Weights of a small GPT-style language model, trained from scratch on English Wikipedia.
Size: 26 layers, 17.2M parameters.
Architecture: LayerNorm before each block, rotary positions, tied embeddings, normalized queries and keys.
Each number is 128 + 32 x the weight over its row's rms, rounded and kept within 0 to 255. Layers, rows and columns count from 0. Numbers have three digits each. The size before them is the row's rms in percent of the matrix's.

# layer 17 attention value, 128x256, rms 0.149, rows 20-31, columns 0-127
085:135144151107131138137199115131139111097135130142084124111118133080184196124151154116116165139062154125161148125054138121083131148050119088163082107103126153132170125143161109149188131159141183122106167102137146128163079033128143223058143158127194129054094151132136082124118102092135093157160133126104149087129128159137213146056129127085167110114065121092127085140142180119159117104100
097:105131178154138086129158131139152162116109124072111115136135139122145143079120228132161186120100071114159187112129142161111059125083086167117183149094091069147139134134129122119168181058124164109120068088141173118176111132127136076120110112136082166157119069165190150146107130140141150178138123094105172104151136095088116073173059094138165142153080132162131144097132103102160078166146
095:098135062125121156085140103185095127106136047127063162121132118127202097128088136147149137079170135107183102141107117185155090132069098125169081175116152061113116091146131092093179144067102150167120079133156117178092137154144051079137140122208211141139097134119111182160142177123089104127177141106131102136088156172156168117107184097164158146083101093113085113146131123134111141111178
093:073136120076153092091106134170164096122134159094077055159110117088170134143143189114066128065159155107151108157191127096173111124193054120140103132203095146118187114129174152111110101142163123162131121122148085106080157117178142127063119134090169103133121168141107110131155084148097110179153141113179101087166151160133120060156121144162131104131171126114105149100166150083113096095141
086:147108101092130104092150090182151122114111100174141120098108099131153084181163119104175130131177221084111086160129133070133117096150132100194076121180145118167161100141140166083145101191163167101181071089111100095055121140119111105127139145097131074113059115100107159070129120138117128145143138105148137172157102147133156137061173145142067170124166152104135173145128154145062095168150
093:126160145160139127129166183122113123162122180151103152110111176200164117153116140104108105091067117137129096145076177131162134187114166078163155129089128154095106117121144122061116095114087103081160095193142125138135105144124195110202119115139123116163109085128151152127141118170097089118151128169148113167171091124136158125179137043089092174130176113111082101134130142143151139120139
104:162133074107140079056118109129151125150149100161077127090127090130113130137134138150150157142158132137176125145129173107085108120152103072090135156213185069117059108110143141120169098084091142159174191079141147175133160091215130148107094117122142177035126055147064156100106136076081150080119128143117144091126151105100120133129139174114111129111113177146118097132156148138118111198118
092:142157173108125105185124160178118143145107183150090148102099194116144148102114192152178097107174143134080139158128132161114178127121131158129160155228113131095073123091106097088127108125154125098090167138141144106143172171140172049161117114083163136093105113110101128103127134112078195101104134174073081130147132134142124166106095101131144086130143102135063118134085167148136134109144
085:144120171143105128183161122171104079134205148136122208128092137137094118155156173123122123146146082152100136154179095149177127129129182131134135087130147141085081123106127096080212097139107118107069137103114126119106118113102092103085111148119175112099140057047152141142110058084129145142156099097148108127127176115158086129176170145148173101189090126157167130139158139083149114133125
090:180132132099129174125148073196147125089131099170087147081138143160149097186081104147133130127105145149113127152127145084145145117118139125107166134131132108153214196127163116190120141156131086162052125151144105099130109108161113131043160142084101121125104194128106121057118103145118174152136107147082109136196212108125124132135131112137133132126106121057158115092045154102127088162110
099:136140118082118191138095100168159078177114111162093132174119050138163138170154149083118073117204090074149148137088117082106116116079145150083166086186156112146142122143096085085206114078129152085125114131127152095141171084159192149135129169152102105124119113120047160174119118150116137157172160137086160198111174110128138144165088162138059108144123140177115128146139130132134076094114
098:077167138100135144165119115133140083177092145142073096114132147140174118107136145114207126067099141114126097124135097200087114157123166200121171147179157120170100104125056108124115095097108124083092175118177142134077094124100143151157077138180125105121171171183101128105096067121118082143148072116180170185149142059125129144074138127121153116095172093093133086159096150160087162085136
# layer 17 attention output (transposed), 256x256, rms 0.273, rows 20-31,52-63, columns 0-127
086:212159119135136108111157138089122152123129153111093133183126144150124156133077201117114113146144107146119119149134089124122141126107094106185023110149137126078103084154068129113132103109088106099161110145157133136138165120133131147090134157104124100140145110149134147157121148201098161115138055085154115080109178073170161151091187150137136102184117102073191125091149114149110160153109
089:077096096101147073146133088161164136075130128114137159180129142107099082147140171143059097123130124126141120098122162127135141115164182118168106143128166125172163123102147140128071134193191124160149077123091097081152105198176128162093100174127158098136061060106150167167162127143132078102116099100148077089149117132148175183091096077136077101125154115154103087127149196160124178142120
099:095060089149129156127089104169118116170167103111119101125091165146197155138143084132128126135112142173133099181129144116153099163101170152114141157086179155112105150152136090082090190101159146125091154163149171156131133145118147137121151176098106147107143128197163164136105143124097056127101124150152107150082164087146113153118165145060147176140134070141148143133160085145156093136117
096:145147179133084119106175161106150138186142142172131207142124154087112084111132162099137161124138109157179114140109152114153169156162111153081099122100185101110159142119118106147118096157132113082107069120095132094087133135073134102121124164155168177058166147114068156098171115076146121135087128073087140086133122143087165142160130138089069131096106128103133153104149142098154160131212
093:085148092111119183156122179064125157075082197138125086131125152109114180132139137188125118108156086162135141149152140091153109131126102099058192138101153143087119133131039111067098090068122104126135120142189168163111076133139157163096123164085122124116164127126079118172113146110118104086084091150085173116159151133126070108095133125144133178121130108108092115114183061151204127126185
094:141114150157141144111110122124148077139122161162182147136104142087123141081108144185126157155133157121096151176128112143177213180116176145107170108196125176090060146080157147145137124085194156148128103093139121141086170181171163101135103196102201136154079152156056139124118142107077167104130060096090162086050097150124104155160171156161134139157104129204129121145083078120145081174165
097:104138094117127137047158130134109091157148165208096184099144158172133106135093144079130131089147118119170131154158144147165103139095094106150129095123133096087147123127115194071134133110163161168124191130117129150117131149141107076142144146094100126153130114187146085137128198176100154190206174135155137089113157105156096123112130132143129078109141100106113150128119160142129104152000
094:162114124187125175123081125098155117080154044100106149110096147157168116128078111107085068170131113147111120133138108119120146127098194128228074094151122100091159099132085147179130128132136198118132159075145102140107176162131133083122154104123078193142126110115084137149134085092101110118144134102163100133149140123104181117109129128153170133146130104179162136148119168111134144115087
089:164113085218159162170166092117168177133166083109100137152137153157180157139119146115107136191079126148149102143159141112115127098166094111127113140121109107129135128144094144082098059133166114124098134157157189109089124127201148123106114118139074135128142160103132149138176144178096128155106152134165185152133140150126188139131106049125148070060110150110155156199121156123142138151110
098:119184089121120170102109138130082103098155107110082126122117068164139079107101126097133144116158121079086180147084181085107113159190066174142093143130133018087094100090142064169152192129081133117125127179116124130107110145109087153150182168145148119160154091110168114124161158128135121120119134117164074175162114153146186156180083120077154109140129194124126155119179114147123152158154
104:060131099143169128117103139073105117096096111170100083116144098140133106073141106106128066169084109110166139169191100105120123139179103144189059107132119135112096134097096132076148180085129166070128163145196090134164102142132078134142169113139100143148155161117148110149124174169168098140087134133113097119162152102135146131077142121134143137100126121141152152066143213144163091156086
095:098126140164123160162112187166172117101110122167090123132149110150145100084088126115082091157079122102139131086144109112134155108119110097115103143148154139172122145144117119205056152118153097135152123168098077117121118088131112085135121151112101080136107156114109155046085108191164135101101138207179050072157141108094125099096095116152156091107107118207117146093130111125147115151154
095:139126086115103160165125109114130113150161092129132111097133071146122093067140092136126135147160105117151150111116113139106126122114127142095195143189134119141083128095124185102116093107189115120111101083140132123139173179151144065215083061120102129156130115099126130063143087150104150084102225181115126191147148142135091106151117131151128142129144121127159169087118094145083147119171
101:136126157154139174101154091105129129167073168126108096100099132162166154158117000088122099180101166095104130184116147133166107190154117129124130075089108183103123066163173156116117111142124155120119176120114081156069133105152085167091198152145058113094147141134096145141085149103139145135100138136120094173149158131149094143108141152103121127142132146125097140147132097151119095094155
089:130114179155154111130173162081171098089056144099105092097192114199062153119169146131119133187149135152163170161136147080132139099112105149087152094121073177137126135111090169166140106177167151134106122088124136125161127097125089096084138115119119061115108137151096107125137055118141168113127096161106169099152083176087062088134039123143132048172179113197093136134133118096108130191150
090:221121092158139139093113060081104115138118103088149088084147129058113102099111118148104192143090119130098081099069168089106137156041127128079111097100154146176149100144148145113133140114090109151149226160148144141166156197105138149144148117056100036153109120122159114164090114084089152089177162056133188139160136152177089145128139128175168113109127194131109123157141140152113156120082
089:120101154110081111100108085201111134182185143060158185180115104105117104105152098128129143154112112160133117137069116163080214148087134236078111144079144173107131145144129133151141150148118095173094136151102119116122192161083132151062097111148166137136124142146133079095099089136151101105076131123130135095118097169112180073175160153123150111159157119157098110180117096066110163111132
093:112152112109097134184161130174123135112128066128130065178164108155130146147116168105109116108153079190193147118127138146088052159086139097040128113181159119163172146131097115107136071133123149151108139127121134142143083080145133186141113066115159054090130144118180100164125098137192193149130187147149152131131158123129119101097147149141160079124116120090090090084175122069105168100197
107:179110151142147183189161160108093117144139050081132076157122094099131161100113107113110147111123111145129117094127111119126163116110117204155173169079086143131094132134173097134106080163113104104121108118138146124141124181077149126165137125106105134112128162093126108108135033146169131110112140123153165179093099146100149102138126082154179137128131113111122145139072147093102138108193
090:118132146046153061157111149126089161167112119161126100120139106149162142162192109082157153140105099126170123130110144127095047149113096147103186175107140157191112140189124135154147136190120118111126145116143131093194086110104108184167167139149093097084117175124163101137109168150142150130119112157124143152101134093148093067080114172172151116130178148151149105102103117149101073109105
085:133112135069118130143096135123076110130032141119141112081155171192140172156139082117133151105135148100143170133075123144094112144099085135151159149087152180151156091118125169165124150129130156111202129109127192084139125145079148109155079126139159101167117104147105162138129133129124129130114157137144107112100092103149116122115135159083105117134155069151042168099111120189144118119143
082:083089117141126114148122130045195119133116153091165092128155165150065111105116131141089131131128178114145064095162081179141183051084166117165115132153152138186140129191112184091139109130120147135169165108151119143169178183134129085127047126142117144085125148128123130153113097162132098071145115154119110091069106157094125113086112140172056154146135147133174117101105134070091134084027
091:140152140152104099127137144115083138091215131109123126059131122154153095151103129156185167093123115118169123160103158141173150184136148087168152152115147143193147131163183161122111095154153127150109092104070117116085140187149080119141055095129133110163089100119094108131117073106133112109156119111144076120115088138127053136140136069152113118116117109114110163190123110139073172129081
095:099103162141162070126114159132168143110109135084140136151097087158111143137188093117148189143180137128117166092098102146126111124146108170159144140151100118087122142128118127083110156090095136096098096065163118147180157188083099166153223117168111169092079103116066101165109142166128043111129120136107150149111099173093103088132109148167104151192178157113158130071141140120105104172102
# layer 17 attention query, 256x256, rms 0.151, rows 64-88,96-119, columns 0-127
101:085133121076095136140088129101069116101228165099113151151173138041082135110168132122092118127136138147147209109085102131134121103155145108109085113146115123154144077128129147176185157104178100150120103133086110066121139144104099155138124135191138171145143164129201177173106110150123165111149132106123132147091154123139181174093109104122101127083091134107098185136070169071089136113116
081:085062106101109155117104104096104105116201182140148091169175127089094105149137077079069129123105174112116133130107069098155113148115168102174102146110129174118101095098118130209158190130120172090164060115131127111135167092123135161155040116142131198083142142085211129186166171145152221126192114111129139138100171146108138121095114117109130186134106144154126124157115154061082107125153
098:083178122149095114108199097133071120135135146097091105148134135106130144163191132082074143132143141139096127169128098084164049171154133199118099113153150190143093106130106136162153104127154116126095079101086124154124225138168136121093140097103153204099167134139121166127177105147175150133132109136146095132142179063148121114104085099137102135165099180127123143172213117051134047140130
082:164134112082078152098159102133143132162094176166172160139088079133116086059130139102120091120103103095129073101126102157137116141075127180135115130042148138144089129103148125074110103143167111156100148178172176156136113090122169147166110051132141175149184170135066136124179128095106119123162117080124112144076128145145172191119120136189114107090079100169151103133115107140073147180094
101:120150096113131092152108108107165130130101162168133117130102145104143191103121114183187133155108077134135130086125103214060187150077126106159156109086108198116130164138128150098139118101130118176153172157122096138131081102110149182187121157137089154113164154111129104119083101176130094167125167105140190154071129149099065136102124148075129093151148110059167117119132080147181156109187
072:165165191114116106167111135165087157092143114117132135127114158110123103113171133164167174145151186091128145157150166095190215108137133112032185082116061180135099113174180176172105137170110110108149163089106092078129115090183149118121140160130149077122060108123152122106164127098167118127137135124112098172183124132109113102128125120119096124091160081100141098064152174144123141075142
104:107103122168141143075133116138135178101125147138138173089094085172129083098120134114138091129186116145145184158126133125140136088167083177118132122109109083152090112140131094129141110096197125162083157162129123114151114125127113065176126127118117130146088138167066077197144134092121154110100167133144135171090108126145174127146118118128159077155188106162121137112132145157148168118129
120:126139130089150152153100125166087148134104149102115163104153165090084145131110135107102173115112127159086092189132186088191062161185161083167164149130113131161183100125118130121108134093165119169127099066059160112132117098186132105075130109168129084117139120177114141082110142156155141090084096118089064063189129176111146126109119108154113109126112073117155144091130142148115126125078
093:096123144178115142088144079111140123098176126128128076146182134152107168118172104072078158131134147153101155115108151094137104169080130140178159209149110096101106043093118130106129174068105163174169114087107163153161154085164178130111162181141145130090132156159133125102167181090180131078101121129142083163166178112156147145144133127108166103156137095138091135071192155122114128158127
092:120146104061074158116133127086179125112110146163143118116125148178142151140157139094171152120103128145093126135111150065157109152123115167115072106102138132161087126114129040160111144110112173119099141090137146095189180160182125189153148076176119058131100140148096154083133098110133098118120157150123150172132104079145133142149183145081152123140161069106135135189169126155122117154130
124:131172083108131163097136138123120172112139214123105146073134138132138107143109100133115128149147142133133113098086136151152158145138145233132133100147074100086188099152133133133151183104140128128151132163171028120114124072131128141161125154118096112140160069113103129137101098126112167217131186122136223189144107125052117082142110106128152123116149161143145153072112136168110123079150
108:156117112122138156097080104095130114163153154050130141132148138130096159083117079149186145085170107138102122185144101133126134161127078095126149137121115125161109145119052147169057137096077112125166114168155150116144156163150118086060110140164119122079142138153127152195141132125166201097162152153141085126102171118135047116206135163160110112167120108105102105143113090114143106136092
086:098102174132144128135100121174136078100130117139138099119126122056152131154172165095159186083113147146147091164175147161111122135097140132153135139217142170118081168130163096159058097176181083127138125127109091085107106127103097148171097092125140092094088103146170133170083161109120131079120137123138114084123093106154129166152114072159133153150139073141106086076156194091160181193165
104:196107150212051194168110106134123142170131121101103162164182124165118195139138129150142129169124127102096100141154137104121146099148161100168142126104147129157116148114118099119121106121133085103089142083142106159175130151075069108083065176165152156076141148140148105097108191107151127166058072065098061185121137129122094123112105150125061069139147095114135120107169084150178096144128
132:154088137178062144146112109125168085143165155113127133168087096156132140164121122152155113082107130139123125167121089128198075111102115107177097145095114104053094131127079124094104167088173122125152152069184186118109109143111155097065116120166152103080118078143139147114099229115139152114079093105135063138136128165147147135153103157217129136094094081148140128139117106128148135101120
092:135112141111151162181108120214092117088070137125209114099141112144125096156087119108087138069093086132119067091139162162121163113099153096082169156144084142118122094145076079140155156145172166106138165106159160146078174159108128178163196091161100114138101112112163079130148163120070115182085151106121144089154071145174111116154100110131108209125094132131153191137163118153065140182133
080:087122148132135149137139081124099142124129131124141107132129160113165134192122113051090157099126124159103084142135107105135088210091118139136150082093084143129075136104114116139089160083093161160181144108139131212119123110155139125103109107107132186102235088119092121138120163183148140040105127108101120158099109118105124102145117109157144189154098136101158164200145083051081086094133
086:145177209206096140151158086151095143101128118094134127157147132131126121132129131119108066154155138145085111160164105114123161154099088189115159108113140153138072119135108077108064088144128111131188098173140124203080169177171145144129117071101168152098206058118036096116188130153164130127157173088117072179119147144106145076120097128164158151149147162099119118177157075095146096119139
089:112125182122147138125182069197169142147101057118142106170049096136155116121126171172102113162145070178104093154160136077083132116134133159087138155162100120136123152102141139087111046111065113172122149115087115146111120133141150179114135120097128071122155124152070100141147135127116049148091158075138124080096117067131132121142152144168146089186119170132154120165199108105137090125110
111:149116109147102117140090117132183147131142102132147128126140114116090164153145152122190197075118113147125109121176153146088082123141101091117119134120138151086171182148095159122145125113115122097111108169159193121111165203102134133024161099159101099134153176132115185100126106177118104046095102176145102125145113120192133137152134098143087138099090094067169114169148128123143123189119
103:176144119145079134185114093111164196109114141171141196168049115096098080075110159163146104072153128072108109110140174134131189107125124156055093194136117063174131140120146131113110149107151073112150078137152135101112105114161118154153125079123122175106110053107099097120136129092100204155146154144115150163157116092155123105161141153151161168124121090144150090143160135127134167098153
072:101101173125125145128086160165045146123125156098113157097131163077107123128102105160108091109155116098101162164089161120146130141133167103084152119097095182113160083094110154150144145147104146153165138078125096154138098021166157159136116166059106132136112081130177114164099203135189155144162156105127138126175121128117112150084117142109089224099115069173109134117146165087091131135186
119:182150114119133135112138094125113210160104105107091111109119132105179124149091140172112108194161143169144104118165122074122165160192080192092142106138169120144121114104149119125125125128132077119123153118092064079132116091145111096172130151137210095107105087134175119130170120180156166189195164101146121141090142157102122111107160144087152113130144120126114056096208157131161181074135
117:188108147129123148168176129092161174122160102167106125140161150104127147068137122153143056114091160132138107097195062125099144092115086110118100129201116082132000182127076113129114082161059165099107117141116138113167139154109132110127128192100090060116122137103102108073123098085097179127114126129117105145097147143175067162157098134108089119176114160147165067152127126167149121087141
099:190117134104127131090110157124127122112117132061116160125077105178146130135124135136175185063141112130142100101153176115156077163109099135098106133145096119137147157194192167123097132135082071086115144085171169149113087123149141095080134102139086147118179157163127161123105143081086121148141104155105160099165176135141140079165169134094141148155176134144087134121130141153072108193090
102:090133129122118144169156101067070170126215105087101133143129159142128146068148157109109100114145119134100126065098157131108089118144147115125082150173179166146141101106065113136144152134176183072134128105195141085147182087087107171120153109136177119130158119124165147158138103127143082131124157101195130232104134103132134125089096137113129101138063132137128119125077207106126136083116
072:128072129137127128118198122090097165085192162105107132119178066073142114067134144059048153097115156130136102097095156102138102117054159195107080132155174145116140083092157127152133138151179153077081094095186146095118204146156100194144062123127161148125071194121117134099112135127174173095123126114181154204088127110126146152093119149113119162161145155139133138162123144079154130134154
079:157123142121086159032148129089061102129102166137106130059146130105116124210144139091129151149069140100162175127107126105168093137138099154173149118176104125120160093164123127157197179176105122168077104173155095096099150128111123117072139112164132129123134115088095086214170175100165130161131079100122149121120173167119143133130110140135086133087154187103125093122170143102065094096134
076:119146084147156162112110160133111098157161115109136069163074120124101115145122176093105112088175146077083117167120078184130132146107137114195165122048191164104096151103173071127112107094116090108175088189073167142112185160107134076122159138192130099115155116196166140124105199180077152112130117123131095095165129081159117118173122176159130139128147076107149066191111082178078118158155
104:110150151151089162121092116151100160117145092171113120111109153050098120175128160169166159124144146089169132131141121111120171108127101092073174095110133114144115150080195067121121125177092080141117179143166153107129122130129119151116111093104115129161120093084174115126154096140090158092188156155078154121168141080063165130153156131076095111143132153117201069117143110181106111119192
066:159096161108195137139149153115064161120116154119105143075160122103155124129129137150160119143128117096172129114125161139145204104145136133141139139143076172145103090188112132125174127136116118124172186143101112090094057079114134133173106141100105159102068078069118091108079115115114166151104185106121157125164087111159128125159151121123120130141141036052128114086182144197139168107146
114:139112159095159097120124123084096107120206156156150138118121139140131183199052099101139103116200115107149111182155135061114077181129158124161112083099161199149141226123152193159170101092092139160115123114169109137126134121192139155096144128146108148032115090083151122156122147132117082216091154128087145098152155090146082092116171141131185103088137141128113114128096153120147094109101
111:137117141143089074134146122081195163102095109112153113158105136140148172108173160074110096065143019190132130138173182134152143125096098090148130201115156157080073159163086148165116150098109109148091111122140187108122071120128168151122127086119148127148168154142153132061124121114180109105080102125158111048125107123146097129138149135137113147101117096118155156112115109225155088175090
108:095167134144111064163145105112109120175154147116186124158180121157058181139119130076117165090173051183139106130206169084135149188144148206144160165095139149115115129060147089068137123131110075152163111178132107116133125099115118117146149099132102170137115100144106164185161145144154127114099117125127095117142080155144105125134102117161095133083129164149118116107132148133157145105146
107:166144127122096191140114118116113133135125134134131102073082179142049135183078096115126110093165114107145112165112157096148126107127103036170130181164114098101169146150111102119135103124148152123152062149135141183120189115118103072102161139165133145094117084098168177135133125133151172161126145118135117098156161125161104127133124146150165160113088082104170127046149100104099159099110
124:134121142081106163099103096132069188138120112160148127145063116111116087105117123120157119171151143132139197138104066081082194089213170159094182130150087113217173117084146130161175168117091143164182157127135081103115107100150122109119117200152103158175111130070140072132143193115133114178152206123107188133146136126080136188116137075077124116132132132069121145118149164130153132111155
102:115102119152141094108168065116091169100140111104098108161099154147124170103078146127094104123118061157062138142113164171104078173155174076150047166067143130128106052148175166169185130089125136148086136124168119142124100103141109155101161074106137097118148122156076149097164136115188172151073142101138137091185151106161102084045130172147111102134135106164100127068082139126108146095110
105:140129170162116140103133126122163107113203131148098021126135125105140142112128138154120167172154134140055124117110162104164128154108121119083169158102116087120122141085063140152181106151117126130099211168102111178181134141109095065096157147094087109131094160136088118113163109159104114182172181126100093120115178086141117139116138138094110124128085087121153174071149162134120139120118
108:047113119153093161166114148158082090084140111152078086123126159137145104137135099109087085122173166185171096104124070132097090097087168151127127098095112160105171134137121085131144126098120164183166144107232070115141116131149145143149108114095126139100102130098152130135133122139126209205160100166113131154125145132119105111131074090117199126137098176133076138145102116090117147157121
134:105159126111143180105115135112175139125144161195114137168101184114091109110109095146139150098105156144107103157141157099198068090108111118182128162095138125079120123123146132138116127173094109116147150141128142107144146204120118095081225104204140076064175119148104119086093084154141086107133093093167073111147169161148127165134133099149127132114110060166150125107141110128122159107061
106:100152107139109155132145176116160102168127145054108066098071097094123129118137093107071109169162100127075107110124133137103145093152194122126136137135098154153155107133101165097100188147107158102169130137068129085121182193121097099112123152094115130116138145064116149157098091095104154150133134174040106091187138140122105119138087173109130130112128143184101197140161166078123111103140
072:111128166108113140101123120127060162098180188084118163100168125080156101171149174096128106115111134165128102102094122135157136216071115163137134106172114126069107117140151129140093174107163151088052108140160157151085125120151133193173050116125184151092123111111099149145133111127146125083129073101133084203148109135148143121123105138128130140136108133155130157144152084078131086133126
083:157160168104112173093106150115076073131058173167098126104102137064073123203146159122081129142086113179137154163127138108075126140137097146095170141094123123120085098194111064096105141148067099152150147153122112160089149156114136101124035136160126181093161090081102108150168147097139121110141148135068089092161170120142125144102123101164119117071144153073170176148181111164073081138133
074:152084147030069169131120131125138073152143131151138159156096091112089168117177106154179108140118091115110092112089133156080183155155084157155127107089107136125164186179108120074132063136120135134083083192097126169193085186105141072094113100093086129102217177102095092150156161154130114147131175069108156085104203162112138095175130125127175115099109175107085100097155095092119105130124
104:195126159102117083139104128115133119103144057167139159118142137139100191100105116117146087114146078156073136156181068145143133161131160117128171159129131117052122121107103175107120145031094074141155189148106145144130080146140178154075179168166161135107164095132133132137199166117125085153093096096079108090123077187125076182122138122179125145079087100145151111130154106118128112160158
103:119147168078101224126156131108109108165158089193126164200132116116164123135085185175127126111167147099155097126137130154124161125105138186135115158074106151109139154127144103133122185136106125137105127082102144093130132149093179109158090104154109120040100088072102095108083118103101183136161122113079091158122123094144145143105156166156147082152091134071121054157157109175147157063106
066:122126159095128148101096178101108146158163177114072137165159095095143152065178134136101113071131142122177158152105154120207145080118140115098057164110143206105196132165165140146189156178167211154143115076105084052150115117094174178110155157077126121109065088131130123164118153136113175111149149096141182138151112086120138165115102143092134182143155112130115139160120158114093154160090
109:170140143092111162129141116119086148117132080117097127065114109119202172132098136134184128155151113131152136188181150157077122119160117182107145164120057089129029132107148117154120173103131147082142191160112149111171121092080137124152108145080176144155155114161142063192115139064067070117141178118087135144161143185124133174111180112176137142144137150081112106128121155162192111133104
144:132077111157119157089131123155067158126166116144107109133116169119144143141154122134213114129132129148146158065120054108083169140133130076095176110140055160119131131097148164147114124086076121164138137165114077154146087084159172082180072172130116145159139094142129121165147158135134157129133153138149156121137142150074068153176090108109192113087183142079112144097145173108137134106150
# layer 17 attention key, 128x256, rms 0.148, rows 32-55, columns 0-127
082:141083108122098140156111143181174077170112147159112149105126106220080096120156104072071085197136147188153115177185164120147061103130119147161128154155143193100132150121144135084100099097119159138159103105101166139169140176114063095121116139181157128127125135145056115097145102161090082153167124108089124099121183123142126124136103190104129058114123105151102083075141091139138115138116
077:158169150110155095179212079075123221152162135086154166169162135169131085142099095105126083078137149182109095104116142118090149138125112128143119166147119130110124108109127156161151090095139145107164146150161069128031152136125146105094147142108151127151099160106111077084181143103119101112115068143151146169096134150130118143198175130090100122146143128126132104094114160087127171086178
093:131106110107145145130109148124110144104103152106161104195136139081113128179112104092141060143125106145172179144070185130090181091114126141076162159101117131126153090129112188124085153115074148175137170107146156124155101102140147146183106135120164192152090131185161162159170148138080141205152136166122151121093147112121175082109137093100128106125131157132131147055108155096127117115207
087:173150088061138132090100134153106103111049122149110047078151147152105129128139183123090180105095113113137133116157155153062087156148131162141135180131105097179181130121159090170133152154116149114110161095115112129177144205103084129135073103151110110151144146108118178154082091141138110122186142147138168120198144114120112095057156159111138147083103181074109163192060133183117117158075
098:086122192146081083215150135172150175156119098108182104182140151125154150125098179200147071115211146178122134102191074089146201156147139043110174135177108109090203132102136174181126112092101080122180096125110129083114116120162154137105148148134119116122079092102125145150132115098103040121145102104153103117141104127119116095147108124171114192081137134141111128114116141143165139079170
102:133133178121144123115103129091119197106160161140085133136118113086109143144118055117141085173115165162114164108172148113068150091163112165159093076177140143133079112097140158136143154113096120121183070125100141129109093093108127156142085170115151168170132116097147076104122193132161137119092078100101093157126172112113104182167129122139095166153118097124134074086166139096130122119188
106:109110127176117113128156149106089107121185149149145123080075077156107153073181104126123129126150104102099132092066150084133096176171117122184110143191151135108177160132105187168149069092157148128167108144114199114107166159133121104104211082172136134093173157100132138059187061095087155100135139130093132101164100082112192083163069143128153184072151173175148135174114121144125113109116
117:115119083149108114161157124079174161127153111129135140151173135154093145164152141126140092030108079176075116194117136101104140189139144116123110197148161115128140156205095137117111140081153148133110118144123182096065192180102160120074156108089128115097149163100121162073099110107121125158087149132129143137083133129117153118133113127123118100073153139175112123159100093092147079133031
100:099157056107112115099110087098170113157134138148138174085140185172127113134112153078186111184135152157104122156198125137129164124158102144129045092172206167083159175092106133080100143092126137134121108221110083121183049115115145095115080155166137145164154077149155130225138112152137146177133090103135092175109126152085107154097133142149078121112125105161133136124115108117095191150142
092:173157094111082162097182113140093125114109123111122166133128096144088136108095123110132140034154162105102175139147169126131082128148131143129104179103124118128098151198136096169139148096139081123138084103115110084147140079160064161118133124088115168139132107147143120123166124091106101163102194117114134101171178100178166079180074132111075212131096104121172135092181174127120101102133
108:145160160100133112123094134173107120103095162102176097094097105159126110156107135097087132085153147105150121106137108190111168061120181104149077104125123130087093126156174135143153106107121125140165144112093094131114148178131106169145107197042027174145170089158132106123131097191112148127166191149140144106137056140130099138111108138088135163211108154120078179189192142143110104154118
096:140059128121110076096104105160111135072115130094129114139188068133137117088140207131121125114091089159105157097070132076043130119139122078181151127163125117123154169162182160207196128168091159159124113140160096117067096107084128143081121117094122139208148157156134091132163175136127097140119151121139150139153127141111102160184150145130175118159221091098129158104112127077110116098151
095:115176092159082102109144143092101175061139158174117122143144154131102129132117105128162178163143137106098146153128096045169112151121129144109132072056139170123177130130138118102123183099127117113069094090060132145157145144126101102121114139156128109199149157188139103100129140124172082135117142117067100125103134138102146144198090102166123062111148077121187143219149143110177148176175
122:056109133082153188093120121157031135091123146140116079090154131106122163177120117121137150130121159138132128100173132106138110109135117136073118084178097150152092048158126119142180150137061164155190139103133083167145120128174136156178076155132111130120091161179136153127147085150115148114171158141161160109138102117112065116069126066084139160109141170086109104149162151144067160173201
103:118118113198119103142139153168173119150140137144131111125142131147096121089176155105197103142142162130206085120126158101107140143124080066129133133136154111076133154100124107066039132115141115153158122119085132129120176185110127121164153101153116139086107072104132161098127109195098073100150094166137153188143105152126151148176121142144124105182024134160099158133123171129111071066090
098:140159118159133107115108107149151151167142096094062130131111129143094140067111144069134083125124107089183099144099124123171107107134135051138163138128193113167151118103109140166025162183070110143094140127114110164119158134224111134134069169153130176137161111111082124187173100201149084076122113114088145149107147096159144156168135110165127135142159115184162146143080121120109145093102
084:066133107102100132125154117105130146102166121118151163104095145125142114105082101123127113113159105159161117176108165157126181107086148135147106106105146108158092138137113129171106162112108116080134130189108145120077119164125143137063136155080136114141084092115195126104116102112124185148134074059142126171143164097065148121179148090054093152113163083181184159184221191082197127128136
099:116078134075086157133143160130166188073152189130140119145116155082141111113117147177087125127136126120197117139131118175155155122070083103093078156155115142123141092142194170138175153151156115095129147144143126089103145117133127210105126162096149157117133178134195161088169117085083187091063079162129158155161143124123117104134158098095115138078168129152149146097193136106153199136143
092:164108147104153195139090118159122062131103102136162122099117107130124158115145079150144173153162164122133097124132121174190079128109110124098142168132085148121186115100139117064153106156140142180084100144140095089192130032158134117172106151145103108139135112147107159152127109179090081108128229117150171096118038116120144109081149142126151129155188085107099109171134078179136176151059
111:137162168081130139140134158083117123147095127177153133132160083138098154108090095123125111162124107093102180136197054146145146086172124061154195120109098110106149097113138123142133114140168070143154105088118146119148077077105138186174153162130083097117098078170161177160178139191073114194122188096136133110121100143075129169163134121174132162139133125108090106113154112171172139095170
097:181098134144128158120154135144143124161103074113102127136173108136128125120143142132215086083140143145124086106142081134169114155079124101139152157103133154129155207127136093106026100166111082125133131171037123137144096155120104120168136103131074165048115092177193139101141116131142103159187094153121120101128121174121143151160121104161158097142028111101142101114119124148135125044153
101:084118059112161110127126105086158153101106103115094120124154191172141110123120106117089192130089149117123114170152132157106070150145114150071134088113106123135117129130059129187181093116143142097083142071141113087110199140157099110151099113143112117110092096116073183121147089125113178220142210109171182122093135117150113128079197124105140110195145163131172179130156141156137141097070
097:126170110045112119079112108117082087107146082116137127090061166155123169126074132165146100144098147118135118215131114101116085154145049070144117146083075128138154150137165140094129137114096114169134125121092114132186161147167196215105064135134178112168152144067081165165084129127125112116069145108129162158164148086152104164169143130072161073104159102136135166148164111150148134169118
101:096071155132120138115139112028167147189142124138099099159100082136102151129143208166084120181127066112183161094120109126089098101159082114175105107088135106155170116117171169082120136119107134145101173148126170130144098105090140107126129175158101123157159100180110158106105137159196140095153100124161140123077100114123078121129139161178151157077118177123155148136124085107123174190192